Each number is 500 + 40 x the weight over its row's rms, rounded and kept within 0 to 999. Layers, rows and columns count from 0. Numbers have three digits each. The size before them is the row's rms in percent of the matrix's.

# up: layer 6 MLP up, 2304x384, rms 0.0524, rows 1494-1529, columns 192-383
# down: layer 6 MLP down (transposed), 2304x384, rms 0.0468, rows 1494-1529, columns 192-383
up1494 087:486532462496541500519491505494563537399527520537420507514462540514487496511480520476472561475514511507499506518469491511504563510547520514476548469531520595498496485524530525453528481503498441466502479485583543523486521531514498479484527429499568476412461478527490490528456434573487546519541506430564520491563521505472472437477471464462533459358529539516487495507544557479471411486529571500581470487547543532538488474473517530474485463488494467518480603516537439443518510470629495540544482496525531442474462447457512469560503552501468450532507470528498518522549511506486545494
down1494 089:526494504504468534485499504427516489506535519506540525546451524443498459442495488519509531509490479468539504478479496491395500539500568467490448465529577450493467470491501443478493546484513515483509494563489465542492473470508510544536443490544535496515473498482509441468437529490487493486533531537577484513469579497501481486494481536548542495562524586481500564432527535470510474422518530376456481505515471522563562545517555515458514559482491535480502503504581535535473442533507526456476549538458471482567520526565528470487511461440537490426470535459497485548470512490453507472
up1495 089:490542560569556487510442458536445436516438541526450522458476532447443518507522517470505545526509491486517460464479551517477473554526450471625513568507514500475493489487512409423526457514458536494493453483525510483514590482509543496527489448440526546524480511518469531524473521492480539488495554511492469440515591506402441535499496499520507485480574476506525384524495505501476501536535515540516524486513463442482515448466515515418523528507518448581497518526465499497564503454532377480575500554479502518519528573556525466481515477542507476465571512555530439507528501511515462486
down1495 083:483504479383480533473584620511523592563517472507477512523504462547449490483469512555496526486478562463503531532514552483577476472445557487490500459484494507634465502528521539535493509496500483488534506468467482484497436466542476472483496566580487546485518500477514477508503487502521466505466401470539545573505451535500546492452479449494520496482464488523483561494531480585530504440475518419553476518476510550558540552486458526580452495536506537400551519550524490526504530545462626537476509451499511480542484433423509569496441547444503520529466512471455572545522482470487533431
up1496 042:440544498418470514477523491506493507542472512531506511535500529463544529509539517458474505490472585417514519509570513441496429537512473437533433519530471526495469505613498525454478568505476470527509496433521428495498394524492464576536397459565580579503513524517544485555449425534476468411520582504548510477519485534476490522476501523518512509465444551487548474577476504429468537437568454521477592491510464463478407511506440512519475491454462500451486514572528525555461508556464517497515589492557442485530458452501529446495454503445493455426479495529492420526551491506445523459
down1496 034:436550513460497492469436495496456545493503469569578500480501474605525541470467427564514542594487489447543521433518472459451574482485534590495507432511434481475463444487500499533535430532535439475523519493555543502477571487530508523537520498391524396477493539452483449471496519473505465576535490508484513536465449523507558507524472540538482476425454461557523518449480391485485493525540533505509495544498478436498475446491529494460603538459519487458546502448535458484466541452501434472446436456438555520460552487530526453487484505495508460545520453553514496493476535522493509492
up1497 096:512489638527498542525503495533547494502555479519481475521525620536490484563524504474504519515490541473533565424561436495565502445497525489490450503503471565496500521536499473512497475534489449513502426494456541512440449509487424568452494525541528479501579513523546543520490444582489515449427448515474517464490438520461500467483524507517433476470477553466481470487440463487479551460530506570539499494533469497537535475503458478470447505527483534543474511513401502481461542516448534491511579450455520427426542484489549487547488537453513542465566447525498369524497514519502572568
down1497 096:444542462456548525471519563558470486518493503549427542445487455488526499533470529464524490522456482542507549511518466469498531505530477458526508509532508484552506512548472412566474491608514520470488479579463488403494516483536572467554584505469493435516521492496426479485519533468492598555571455474491474426464469605473494485470535595480537483467510509489550522562519504637463490516486559523477546542570467496511515598491539515512508500477492504502494576542409517570497527415565516530538534522503547597500517576540491449478532492542434513538497443503468511443427489520538563529
up1498 105:438440487409478446556511498506530554511478539563481466465502499503506532524502515503528535506474464519531491414470407550577561462471447562483487474465471510503503618544497494540480451501497524531438508498526459472457524490581517449504417447440482523551563492504551497522422435495494491475518496471591501464515527461439506508481499413481459416473517469526479461525520481460494565532499544504522454472473512549463510422501542496516519561448529551458439474617534409566469538415558583492513521536473499512478482482512483556501547544478439424509568446472512527519475521534508505495
down1498 101:510453477467492546486554483490516519520494471514440465409451556522592492545493520470500433531517472490485443484486495559524456504541526471479497481497474502428488525495514514503493480469461515473463489468505521496488510553510554447471495532473491526419536531488447548499468463479504446444486565450541477490474555477549516517486480516503506462471514420495582530505481483531489488440404496572467466424551437501479474480551436567500530517445485518494460438526474541533508501451530501516520535543482500475489509482540478486439441514519577471442510453474535489508497495560466490440
up1499 105:480525556529534536568533494463415508485521457505537462564507521507491513539528472502504518476435533434470554483467485454550498558496456452531420533541499542450488585516445509487480459498517513576525425492551526475512511514501556498496478492593523523521470488493526469549566467464515435390507551481478500501492533545470457483472502486511504546426514421528527532527523479502540539491520476561500492477514517567530485493512436510525453497468542525571508552523556482545559493505490458546501529495548428453516472475450528497520508536436525546525533446536499488508486517479550489519
down1499 107:488524425499519481510574525500513510442487479524465502518487564498475419477539502528493541513428464554512488549509558508527431534489458500500518529475497497484560506571500486519508460557582511543501517503443580470525497542481478563499517511511500479565486501515477408406511530584504519469497516496513544482499487558542492576493494517534523511520463494518546530484515519609544533453486510462556431571557478483487554516497544577483536489529526506458519521527468407440549617446490499526529415547489515556513517499488470493449567508534485539482477501546506523520568490402517436540
up1500 103:530541531523484515576482534489521490509535468531488527464515551499544507479481519508522499483438452479540514465576454538497462530489504490493496489566581470511477557556571426418437441503470503531497470491552449497504532556514509543530502509464505534460496483547596482456398509551535445502482604531586586491518544478450516544495500499523495439505505464532513509521496425475543559459499536488510555519504477469461462466497528519585467479504558521528469508491546534499467503521400473455501455464461496429454523490536550506507533512486443451448458568464514444580488505517567466503
down1500 100:503477446534439409397572506536500589440581477476518496507482539502481443486458505462511498448500436462450428563482475459531494516563551526519524526411487453482525462538443557488510500514518396530525443434482474472499540497486472512446524497564505506499561542530427560492507511474517512455450438542520475525528567504481494490491434533579552567521530484535535493543531523516404453547487451527515450478482508507571428538527463475455494458484493507505518436491488516548561503497545481561541494606503495511569541487452531468575480463504510433550437525470431583524545447537513503467
up1501 113:539503509484439447509466479451508496611446520504519495549522495454493503458591497530501550481516557522506513531483524535525484528439465540501488528562512433521444589521601526498490508460467488485447506486500494475516454516484541439543537496533475522387540383461507514566518437451500502524522520546513513463464552469531507439525472466452421495489485535448471463550482509471471515459503409465496498442524543526445538473493514517584475498462546523479500572526531525495499513507497540544463524496526452483480486451479523448465442526487580472479529540552510492509571473585428558513
down1501 117:431543484501500544519460528499517580491541512553583479516512497469508503456472471537455437438517444574507517476532487513554527519493459537451590525447496552524438505455477501464504490491451535511518569472498654489484467437514563498503527470455482476487473476511505456458450487531495519517491531606504507488492489506489484525455526462496520480465507513522520432541530510466521503470506505480413468535506475490468480486516564482492419497469513591495541567486480478543458483506481508549492520490463492441564476461420578500528455493494504438528474452575536482495544436499427517526
up1502 044:436465511486516540526510430503480473548553525473484487495438550506574513515514546445472527525469516379568542516532491500504490510527522570518503562515514515504440612472536488500495539467416510547475466420427506510450507502567485503516472481514562513395504481558518480490478474460475464433488578455564507521466517487462530511447461455508530485491486567487492459565452462465403553465546465497544517507498474521476459414438528514525505458430493442536454532511547468520414516498487514509511524532521515506495510461478515487545473481469539469490462451476496443489525519490544501509
down1502 033:537485503546542449540489481509549539508454557461455481519441520426372534404487477507490425558519481487445457470540520487493443466512531558519478513473521498526491440472523502461543464558611485557469463505500498443481471467451568557477435454456482514504504486515470558562497493541448548562505516534480475479514496516460497476509499500496502550521513499540500498462463461503502571484534471509516606500527511528473510519544566466470500529514477487472537480569505545497460550434414437484435574495526524487492568487506497473461447485503534535502505569466522488452462526446519537507
up1503 109:513509564504495531513505430546502438479431578485477436531531491476493469507569439540502516436504404439455455457494447590416417560396438484474495447615524463474519484475524503460422510524505504493446471520489545456515569473491553518472487535433486491466461475590529515446489420539511434449533507485479503483481529414525489475430527566489400469508456540538512510565526443446471528457526543517462543543513439465456457486510472512566428457480524498517447550544505472540535555537412505548496493523478496463416474478520501463513434466449504514506492530540543489449493593493486454531
down1503 111:502497515472511515462523510467498533469545469455411538471473574548530530514503564546539452498551544569505486544474456481411471466578456466544473455552514558517528489550536450497423444521525553488580502538462537521477490548514544523498557464495475466541493526574465530427479489547563456545493500541512427538476469495510556543519466512557471566514471509478495558524447459497493552477498519508469457493573571546489561472502494466441465482509506599428483489530518489545557539416527516515511449474528485506421440497518556496581503484507434492527521624513491501473480525533446512492
up1504 112:555488494579445567533492506497488558568602467458422522559544500461543443517515497545447540570564454451464597433536480492543466586513486454487494489522463501499473570471555588523546497469493518507425519420453522516509501522513474495498422557490563484502545504506542516511488506529476493558527509453480485496480454492528509566521537480484450496511514503504516465500499481479503507391561466497525480524439513556543566526536486486500459496499474481483516522514504502432507458507514553573499502478509492466437475472392504552485489509461499447466518521535521468617539490486490556591
down1504 114:478505516624469458489514517494482516475453490429545521490448385498492557442519522530547450461500530429477495471510537495455460486488468497437560508469465438524494489495518475484520561513489530551479478594455563458493527414520516479414518509543495505491463509504489495541500532489453519513534493513408497472526502493527555483534528610504449387530526514496501485501409529512541457468579456473533487490481486500454457501514496562477446473538438460542518507505499507476486521471501482457485500433465508538527556551445557501489452453495420529538486491482510510442544462553518526503
up1505 093:439516524495516517503514529530471447512477480556471418495508527528647543545482504501534508469547500573525509493485537516483472556506445420472516505500476577528486551485516544482505552548446472558566526505440566520514432521495468478515551395499563441518538499496531458551485556460525486473500446503518448484511577537459464491430474547518536474433414520512510491587514633492442542457452482493507500461554494525549532419489576486500501483488481481492477538497449538521516496496513541528524527470484504451441500493425413435400462543519493471423496509531522481515474485560534519461
down1505 094:475487481514466566501552494538515506628457491442506467492492527461476547459480507549500487468587605536499535503439473514470483536541494541487464471431491438601530470444510499517498480464490555529459504415538484524513481475469446535491464486447512476430462457482535442530505540488509593497527547478495504519550493517529471485521513487456455563523516530502517584455557502528546487558466578443507476534516507516500505485484513526482492570569533525516573527514587476512450472504473489466537554406442548532464516492491490516463552476449507484522446540436459509460479513482552506512
up1506 098:408546478498455575458458468553475524533484495497439484476488501501543523527522520508519484459486502476488514502474490525445480508496522503526502492442574487425548518456525482404519560510483500591364442487466500458515513562573518476534500475510526512536538525520536529486567440483429405499513514503571541510502621474584554618515468495440508501486512453557543525445412465467497495507500459543532514485499512529493479547473447438426513513401553425574539541538475557526462449483440463569521537548449507537469507460453486480510533458468528489432545546543602382479472476500561484492
down1506 098:518469494445533460500490483496439521522552496545607467426481506461465497457503532470533484413548508488500582513541448506509498485526524483522516503591536495526546478515539483438514464537507462517522552479513489518493534548485505433471578559449403544464524570508464447523527476444573561515538518533503517485502470544529568464468454445514584544539553472486433526496562497552565544492589523546439483540480459480444532490464516456452496554463579529498455503554442485555553543492521526517543547477548535530495483505482493479541571531460538564535520466515483516553476527500486481491
up1507 108:491501477454533585495567488516506550494544421573487554452487464519543492531499502560518551440465540422566536486450494387437470538487505512520420520567535461494505589499525543515493484505475437528526482455551472586510544406474450537538473471505472514480470553493538485491490466506504449533483524471539526497449520524480544492479496501500467460508467502565536505542569458493522546500492533529470486472545514539527446496547537549492434474439379480510495551496507453497500566507430491523547482551537513465478425455542519389507503488476473491444480478475555388500517535487503445468
down1507 108:547519605486502499469538489438542530416505496497473456425502473554503436500465493567572495547483452477560467511462457503426476468484492523511488548502509511462563531531515491497506534497508533454548559532512501504504551533503409438615478533509545500458497453408529413447483519477496513491493510566552464524540413559472463512499533519492467523509482473594466582462516524604448515555484500531517479536565446527479548509476530505555491517498531430454446499550518535538439492498515463543568458518486506415497522468523545527509545430498588528517476538525533514463523501454427507459
up1508 113:505483532572543556444532498562531463507562540564470510489536460469517593492541425460539492472482463471539497448494426465484486586499548507530444525537476494539500460468507515452465412539515505515477455437517483574453520541499418566496506470521565499478462454495513529461540400560469453541480491462561453471539480469509404454497460505524489467467432468556579462529495499471490484476524425573549454604532525498502459474543458467467516405439555434545505594616463484478500529542471487486506497465543529485480472459498493453573538499486499459454501503518463526475505474527488512489
down1508 116:588497512479403492473500600501467487478548517534517532502517516455520512479516512591513532506476462466519530455525496507484488503474491440441569586471506518466505446457468506477503466500497501434451519515548495436474541469530485543439476464551498482488534458486385445478514559595479496517472490516433454514559479500460513507536430483495443423563554484491467525477454496463554542510508536500520492538541499491494539505512482532433473484474523530475505529525394597512466460492463509458434483458460500514485581434541530483445492527512520529487624485481526476500538463434493541479
up1509 104:458461466519452450505564509536542458552524512446452433493499526461484512499487509456510551469537467512471502480471475461501468520524461517538420550449440510459502593488552482430518555488549533465512508512496414524500517517469454460471442491526512460423566444488486540543442461470489476484523511442504471489490510474511380498426530534465542503448549499511479535549492546461497493542516417525489444528540504454505513507501512512415514485513562594491483509515486567505472526548538587502485472503586533496459522544409468487538473431532544483513496469428517507485489569507421479522
down1509 110:511548508488515501433505469557521512532438514506469491503581444529526591431428510540517569578499529478453459557473450445483500445547484475522531527473485471517556521467514454490482484560464589404489482484528452542488499477452523422502511539429553465460415498494469422460486524490450477522534499468444505469474485621499446488508581537485524475423431479509508490577562516550566445518515538521504408509499487492482478486528408472479483573449573468563522512463445512538530463421553484547548461481504514496504458554472473525510514476524510463448512498527525545455463487488457478493
up1510 102:526473500416505462504485496457527488551563548551492522538579506532488490492515438474509542474454508475478496514489513520478507534513557473505550521466564547513495478506449534451529527542510464520464504442463436492545460494504570577446444493518476444451500483515514543536396459510397463514493463552561500435513468516467495591427543573502487462535463533471505473482534584488480456497510521483506450463427409530555438464457526467526439536483378522506388512607515462539438463503517503491492531424499404518593427452509489492512572444415477469529448526495472521533498556479456530509
down1510 100:534493488517446470471493435437512480568458552519489454443490496488509472472501468446468580459463543425465493530488463504462574517516484410554522493485560549517537512489475487584523412467556472487558550498506490556554423563492567512543505481514427477498493479483566514537477548482478560495485509567494477448527533460479572523553569507533512557462472543538489534550560542537438451506508386499529530473518509487476489477503409535507545501487501518504526542512469511517572518490415493487542531478478475524455526516472428471484488501483503526503506491534537501472480481455547515512
up1511 100:487517498481470524638529432557415460545527504516444514570510536396513472562496495433489537533437523488557505466467516532458528516466411474539522446465554529533507522447504497436420512464506459565471492493493446501525518457491501457485454451506481461496583448546464559433443456456482504491589481404493558471458487446467498503504459504472438503540547468488540491494413432504499482401471493521578524478433490535579543452534470479484470505525453518514534550527482524477477475468489485522510420532449428526462524473507494466422480510506502508489517519438509475516491477458503592559
down1511 104:502476481530419542494392497453476549512499562522460490471539497464569484496461521525443517489499493467561512442496548436461553493521523575539470583463459481473561503476422498580468568502491573498449561555472464480472459503498506548527419544521519518490589489543482514532523475485495429511527505452545458476488490476516585484549471491532565489505489542492446499507548558525505555522458445529527454511457520533474437486528491544440459453419522539501485470521520456506503446522474479573506478487459528556501547420518490527559507496535521524461541499516509508569564448515471498474
up1512 097:455442482422433508485555523556409524585477480522491387567513515488475597526522550536535530599493509508599541485527488505542438458503465543446474560548547444521445555532471557499505505534504473499473433469465434412479407468477492540540430484512460472504470561450564530558471507562534470450469501480495483430431467539546553532444508554502433510461470446537525535448553512505491469509512441470505458516575430491487501505499522446534461490469507525522524508482554524484432480449396476533411519520421510468482526564463460543502487520442432466509501526560499473560510449490420483455
down1512 097:580386487523541531547519467469513580554449449464525472515526485461457459525487556464507519526501511469480466524516436488501473498552449560478553465559514519579550462531447440456453491457512502475522511518533527453567528555502523459539494458605514525512528508487513538552526496465472526510517487523432542407490591538514516501512510524470473490463462501510509557451593454399500516483459554459553507554510481592470485570534523412493563470504461513478468495560503479540455507429479508558483504519435513424427457533501496498486518440530433522514528515455505499489584572523463512522
up1513 094:494472526522525559498497495424501475460490552554500444517467489463527529486514508541426534456516585513563510513438525465481559520502572468496485579515531498393471486537479501488502423457525554524504512477520528528552531536512479515576405460444450509498542530545522478520529518493479442449512530510526522520515577490473524621502542497449500456465516500418484556532489463498458498495512511485482497482454507506519411374518530515483510526469562552567501459503544453529456530464457452533536539493485434507525449549512488533551501516497500529400539546453535513491512497499498569512
down1513 100:464481444564451566511538494471522542455484524457487457400533493518441534466418540542520541418488573513515458507487512475482486510551527484534518479408469531570522486476544471472538487485521512488579591551529526569531554522523502514534517543524496447487502518517491577501586538542504462496469466489469581517560563431476461518516498540462435427469581540451503524462531529524501540556475506497462525514497519528516515498525528514434521563501529493528531438484485535524401541575514476482518523533472444477489490510548532467539563489514443504510515510557506558449481508582443531538
up1514 106:443416503462519554532502470482404445584534482521375517505540452480508482592497483531491551486485510495501474512495581499487521493494499492484511483515571541502516547566441470496502404505468402480470470519493427506507545517516411548475470564517528480466526492486542574525522533502495468486507493495578522501500482499457436536471473504535501433529495460416532497523446460496471557496515508481482508491521528512457549461478558420514540533526480569467467548485512453523451485465515545503536544547439513484464492508417495519529516636478484418508539500433533485518511515458492514500
down1514 104:471491520498526465517435481492591531499491538525498474533479547507402471501540438479524550514445495509512550467545463476490522484489519544529499502517565468408510355524534589509549452521533511510508527463452617492471468442518511587449462482485514504489485506506483501518497546486482518478396519508463489472503494476525505496504515550509540559498530470498472513474524563496486441516452505501511480490515465444486440504511504472490589564513523496512514514513503479479534429469531547482501568562498468581528439537536453506472536554514545545514479571527532475437501454503476446526
up1515 116:394541550522464507469474525486516553522561462483435428531494544506541527435524459519521490533528456479497542493432434473508512483531508493512531563509567485432469568502455513460442532530467415490549496437558500543411551556488480528570519499457500525486580511529542493559433531522517500500505501484550519488509486503510482506538480514526499437516481450461598473498512415467484540488519461515529546551437563537471462460576460526516516515394446481505502468561447495453518543535514518503535501548497485436507530485506495482456535530465511500465534519538481457471570555473454555486
down1515 114:444474549502477470527446452530528502467563497478548426477493495404523511383471503432561490509451507443450518531554527461487540541486502508402487500518474522484542488482474479446549494482450378513473497551507445513499515449503464526509458493429535485502463533524486505521507409452553585527419468480502513472500482510400534505533448531460532509521458495506466518454518494553429491493530534470528499479435465572509504492468621492505481488503503510485532534464507499525476567521464524501549478539486470461443525557496559459515564482458468515487421460572469559481435526545512526523
up1516 097:485474541401500523545512443477463585475547559486571502523578473512567546497498510483447492426506451519479592461503528460468540447463527537500466431543531442504524519543430514566427499459493533491571471517466520485452477545457521484514499479524502419460522455436439536527427533475528492521492466487494508549422488572513444597476489470530483529451532460483551471471390438499506537498466499455505481543528557463466440576493410489527495444505529464450515497559501477494474588515496625467463468482487506533483516539526527510485473557457540530473468517522479474522466434501423520526
down1516 099:514536537440510486484536498557532526522461530496534516505504440506487544542401466505435474417489471525535537472519469482495468441527422458568513486441479474481529509576522484559580452441525556512494473471500467494512524506489548464465445498444425488568554511545408517536509458524505522524520549513456460576560568501505570516525435512521536535483509493474506517460485604449482515564501553558493526472570485520483480594463537510456463463529474556453530491566512496472527541492508510488534486476492631451440556501480496525527538549579520530512547577518513433497501470514530488541
up1517 112:511483558506525475487444440501537416502497490538481555468457471415621524463486512396513555546497557471463515440563543462523479488471545412527510540574491456489441480496494452439496530524511494485515439511524553581487521490521456549565505486468481520465566464415543519492484534525523469490452508482521469522433551495518507524518473445455478527493510539503478435550519506462452493511524427523493529409448545490490565508590479526453492532510519497536504584543500513470518427525483477554466553424531492481452516560530594508511538559492539513497417403468479501516480448441504519610
down1517 114:510483463512402507471525494567458484523486482532477486443545574531451472457576547498498460484568463529516522499510472431483486482562560459487554562553527481512543421537469465497499507540502510539573479436499437453521440507504528476509501540509524546457535557524549484531487458475492477580502492443516568489472555515497619477516509497501519524432469523512475462554539527408484489517491499491552510522549497525516550462527507538528462571481549463464543482414544451492538498514484592517534453479451460460561497408490466558528452531534577495537528389563540504578534526536488563504
up1518 132:493424505401502509521474484419470476602532533475559433481513460498531536441521512499440524513472520474456537509541432540552537567475518520462513486480569452499456490489507495475504508539441455458463514451504486476455532542599471457443512479492482539438491481422485519549502511483486446404512492473503478460459509481550495574530421487490505471468482480453469509509447545451544468532498496483517568449484565462466452512517474459438456479498580545517537551537503438471419580536492532471490471519500445422457473515496506459567539556486479456508525441550555472534491468524486499522
down1518 131:461519576515462534500516487506474539548478477577484500518563528487556537578529551509430513570482499468547497480502426495447544500592429451542596382511506528522526511505559451487530495495517494482434544489496471442543473466487546479465500432416565513499479447505553512496534449543514529482507450561497527514492613526410541538454530535556444474538503452542475519514443448424480497443497510442470516506487483512533491454472468502453530526535498512428504520464556545464516505484535437612534526519497481477477537532501632553498451493488468513532460513503530477539503493526553499428
up1519 100:442546487475491524556538471586476493580563545535499439462498594451527493515544476492476454502462521447462550529504503494446463467544502455494551507502515575412486468486436586494515572458502495528508538433499490505557557466520465543493520485473575537499507440533466528470513460560491501480424489505503522429508506512469461470418523440463517431447476466409507474456483452494501496487481473452528556501402573549494409447497530441505509466494520511516474515532528435479473444498559523499485571566523430505462402474516472499564530501496526482525442537504537529480542484444447536519
down1519 103:505511529557506534551518571502453466484448510448568563545483538553388415470539455518507521445498477539523573452444418488473524571468469586558479545421456495515477498561474487462510508545514525511560508459537492469566488467484502436489453456449460465464485477527460432454527464474406503514424534513488496536506453542487487465476427506516516462547496521500464431519533571529520513526601479436480535530470522503523516442462515545444530522563538476507534472452508518454578438542556471500535488516495458452454501587497467445496516506533479483552546480468530495488528458482532485420
up1520 044:473488519519472501547525454484430466506580525517449471520480586499495497508581503427464529489397517454466530482528510518532467516456505515590480527451520550400455527490487569463502498466491577586411476461504528499519503531522475490497474490550484624478520529511488571535490431498492503444525536468575473490466534469490485516478459536489429511506489514504533462509481507445438524474493472489486545453517492477517495508501435507544475471436514542507496529515530484493431512518487522521488546512488464478472414458528476445438447499466454471394503439482507453535500457513475511563
down1520 043:503503484445510454501460445523440530488527523559465551528512508490591569509510518408497509488476479491439620521496513497564449517483519577495502428460525542447546499545532530525471397514455517550470507480462506488467511417460496477432473454543502480529462480497549539516450511570517460477491518482535434497465460434500416481528475485487571514538545537549517494455507450550510541462511590492477535493564514472506425498539481614457567493468512501504462467464540488485518492456519454472475493569550555462544455518512569560560476525464529504504538500522547501522455450568488497511
up1521 110:485514561476534606540503512465464477470565508501527498522599553502542502520529507565508458490500488532445517498502435545550465520455471515497495416497483481484520479484540489531463504519510495561489503450483465577542445500439525446398512530500579597442539457466506562578454516569515448492490495510524465474488479482530465537523492435458468515466447457521543437443518425489498464380456504486453506526478490518554558446486486458570485457473493426478515502439464447481509560433490518580562471491514500491487503453508522530474492451451551500408492467519539443515562505488455533542
down1521 105:480550448496512477468464468514519466538485491506533482561535520585507539511544561467539489509498504514550477515457549431465508521497569553563566508553491552388540487510497427456512550566471509451554482488561413498476452475541529485560578482497480500551481535531485472487469528478477508476530455484547496491484500512563455560517509502509538472508539527443503519453499521626460515543511504492434508511486517484459465531527442477501486502498493500517515436474494617442524525514532447513515542503501521521523553438533474442535455547441467469446560508519572408494568520545495460526
up1522 039:488542521509480631515507437480489459492463532488412490515533527454529538514545449479527556520427525451553614478497424494500472465526489453491417499535531492470544539530448560464488575482465540507435454387503501507488484498472486467478510453534480547459578474486491544533519412429480500485545511456547513540498517472511519474465472485421486458419463507502528426527478493440511540491579483509473571488477521488491470452547498497492460461460517588536516579512513500550450534537545533522488564501519497410542498473497454501508533528434557500444490490474536501588475526558484495532
down1522 022:464536542465551532444501522480496515397474575402501508495487431527442505480538589536513501487504456562573511477495552461520465550482471451496483542509494628499552496472566454517480526518523472455545527542523514511462537488503496501453591501495434519479441481519492530430485490505476431464537477471493459531419462508485504529500474558561525537549461440558466493411549553619510495378539522487443501525557508438528524441493497513501491502454499477466508466492512551465547488473519506502558398454502527492489459528579476543493442534453502407520468397523449540555429478472508545506
up1523 100:483543487487529536555491505495557502483501494527490486527483544497563573526478401458502494504419554466560474538504507482543537590389506525515497468494554517437416534514536489529470526411500504504571486470599483505479437491530489443460435468496554464432550459461482470544442493563557470476491522449544511515501514457538517437486519415471483546501505475468505473530511454503458574482490485502513524561525576490491514484508508482522461471491512582447511508492468505461423451518530542575478500507507504446485532420412533483448444456501499512437551498567513455448482492471483545463
down1523 096:453564519504480474545415492506504507497537520523476573436520472463602515520503493401509416479470487530473461497485462495471507482545523471502475581416461564496486509540504528591516564450541481443562495537509499429546501401449466597526462489506530492539478492538543522497565458536544461547491577461540503488502486476551483476552498446471529525513480429528482543536498478523450553457526499579540436468469413544484565526571499459475605513546486546462512535457541379536481488492551491572479480446525498483463544450526514469528522493530524492491533448457439596505450503458493415549
up1524 104:503393503531427469546625481470448565545503527476466486519526543476509548426502457540425502537508497456496538526573439471469540495522519504504541504477476473515503503542539513443496457551485516467484488518520561451462476462495482510498495434476508492536508534496484480573491485505510504436552544473543546518525511533497514529450492480550525451474492472510571430450531429490499473494499477540601486489442493580499393506512485465497521494497520499573474526539544450530503510491548475513470544570448503471566490497524556588530540514491540515511559434500521549451506487547432499504
down1524 105:575555498540491541507494565473428463553487453534502603454488530511503462529524521472583497535502442533516517408504538513434474469489488467533489484539542477573484488425531483508524487420477489569483523502556510513523480496537555507488513516436540537468493531446513473452557517427429462533486399538548501558492555492446580479489457530506565527516522522485432482510517486545476537439466518533474499508536500483561475528481432472454462534445440511471492462507517487578505489476491500481463474521502458510494457489467491534519505507487481506414523517555493477473494502515504545552
up1525 102:537576483451548476507464523497453463466420526582528444485499470481502488529499448482452530450497554503507562515487466471520497548456500477507496433518493491485534503461512543468488415528601498489514477526456536522543509543455522484542500429456573492512558525502539474515445520499506538474449407526494455549518563502476506485512542453547476514501532512516485451522512495433552474504490491538502483562500548469474493468511508512494546468453494523530490450483525510470554579531514477539471532545457532468507498461559420426487588555442499467539479503559515472530552430510544490474
down1525 108:504530507528480499457443492526540461597466444512549507549562516507531461513483581520526475485542505463554502493454488454425448502465541444501562517391528518491630482509525454525457460487526491465556496581497449542511481523452539432542566501564497455515459504531538520504501470476420493472590468507396518517551490467480561524523465542503519525498412496497490469551541522578537474487535484537476472425564548407540441497463516475491484523448500514482502441493493483541539494550541514598451484456489472542503478522499541509510537494527456483632543502491531509444542537513436481561
up1526 108:517457507479506465499495546439402494479427523507527517506549465505496530450507533481502544435492547466509504477448526504489541530515460494447482445527428575478534516488461404423531538474533515486483482466538521517505523465522551518507553496500613535484469470465477550481450464467495448540527554404457467479479517543466521467458408512520471471476475394432552430470473506438423510525515539508475490467479576507450432426460535535507549459455520542564460562544505527510511469451554461530492534465545505501507427520548517522507573509515497508511478390483551496457514522540519522490
down1526 108:562446481420486551488479484526471577513531538481537509494497494511538549516474488448478515473469529550499539607449564490493463477519527491506469487524444435563497440544519452525561489457569499529494493560479471475467534444463543495546492517521442454503486516466501529514519508474526431486503493568520421472542510525506552400491536524522531456458568524486483443471535509487469489627546514500390505520512460489462411434424520495515465490549445445509463527495484556503508436512528459552467532458492527427515462481543546515505493480534524509566514460472475411478527498508566478461
up1527 114:514512486529529458568492516517498568497485496539416527451497472462466519457511476440562487508447501528508530539471490440528509496525475494477479511440581487477529477533496472487481466464531483466527481510568472499544518460575459515507499532513464511491547469563578495565475456422413544480567551484479476519503511507494568503483461508453468553543482546482455570518486458471490500465478498437457462523570518524514485434548459508547498475449420569510408557544512542472520573554491528460581482544568483514504430532480536426466505515503550529511542482445522486461474495493440485571
down1527 116:494490548471492512460514523571494572501456490503460534464537520506451460509490454490547506520583461498521524468492494418508466493489384562472439466489527435451535399507500544449477483434479527470493453535518472530442467510520493543456461576516522507526495502541504484541487455470514543537515539574518437472519445500529522435518541493489483570521481430493520491476417478522502562453480502488465427452481453493399480555499509441525498472577477513531528492478439565488509525477514486506521436544456467448474489446508554498473561398463557583455555465474472516562433461441421478553
up1528 123:566510582553505516471533528467504452560499511591526436507463466513546556431529415523420526509515465521498533381523522518468511477398519428523471565565484463472428503490534541453417526464458435489511402462533516453565490527480528539498510487497498481437470379516463490491471488504483445442475506505483535430512509507518529513520477524504480522532450529516504485487435517488467524476530522618533511517535497519521538445531485487512536486473495475504441553519425506487513530513452483587502457525488470481477516502500504533505470519432489524490465457572538445464531530444503487523
down1528 122:478387507452459516492443511487469470439480560477460504497470528515531513516543523411482517544495543491510474450489514513391556527431462539481553527503507457469483444564564497551508537504522530452428492564522454503440485493460523511500474522518503486578511479512529462513449421510523463533501501574562496591543538548533520478480546500507588462535513520470488428467459536457489420509533479481527513475511541439492522508503472450451537441521464600504567541493535484516460500487557431485415485574454464531529471533522453486492522554523450543513481512500503460479470480479546567507
up1529 108:462431513449515474500474525515550486504510494559510503455557484508525548548523491508477442450465519473518512518540418473491481598499445443515441510474471557478551515536453511415494491484522524452537474434516525587565463490546508503447460458534502595491512436462472547497522506497549410483497504471561490472470506479433494481559485512579432473467541498422567526475519491495514444526417473563481492486495535444520553489523507478515461493467478511491519453464513451431442477485518559502470473513453487502506489568498528472543488485451530553485504451526481481517526427464367581481
down1529 108:507468524456445505478465450580520496476474509435511499509515504548505494459467440437535500439455529534452463518518512536498508505546439477510531464448528580472568520478458482578499447446468460528597523532501503430551500517529491523546442457530448443508461539505567495464579541532532477472461555505531538499543484493532595488434513549505481546486556549538555447435468490565489528567506527494482481469539485540475530533479504460471481524481563536489485509385484454497520532534503508477467458537515534473500513515484485572534441504549550439543404469485529489469457531546458440492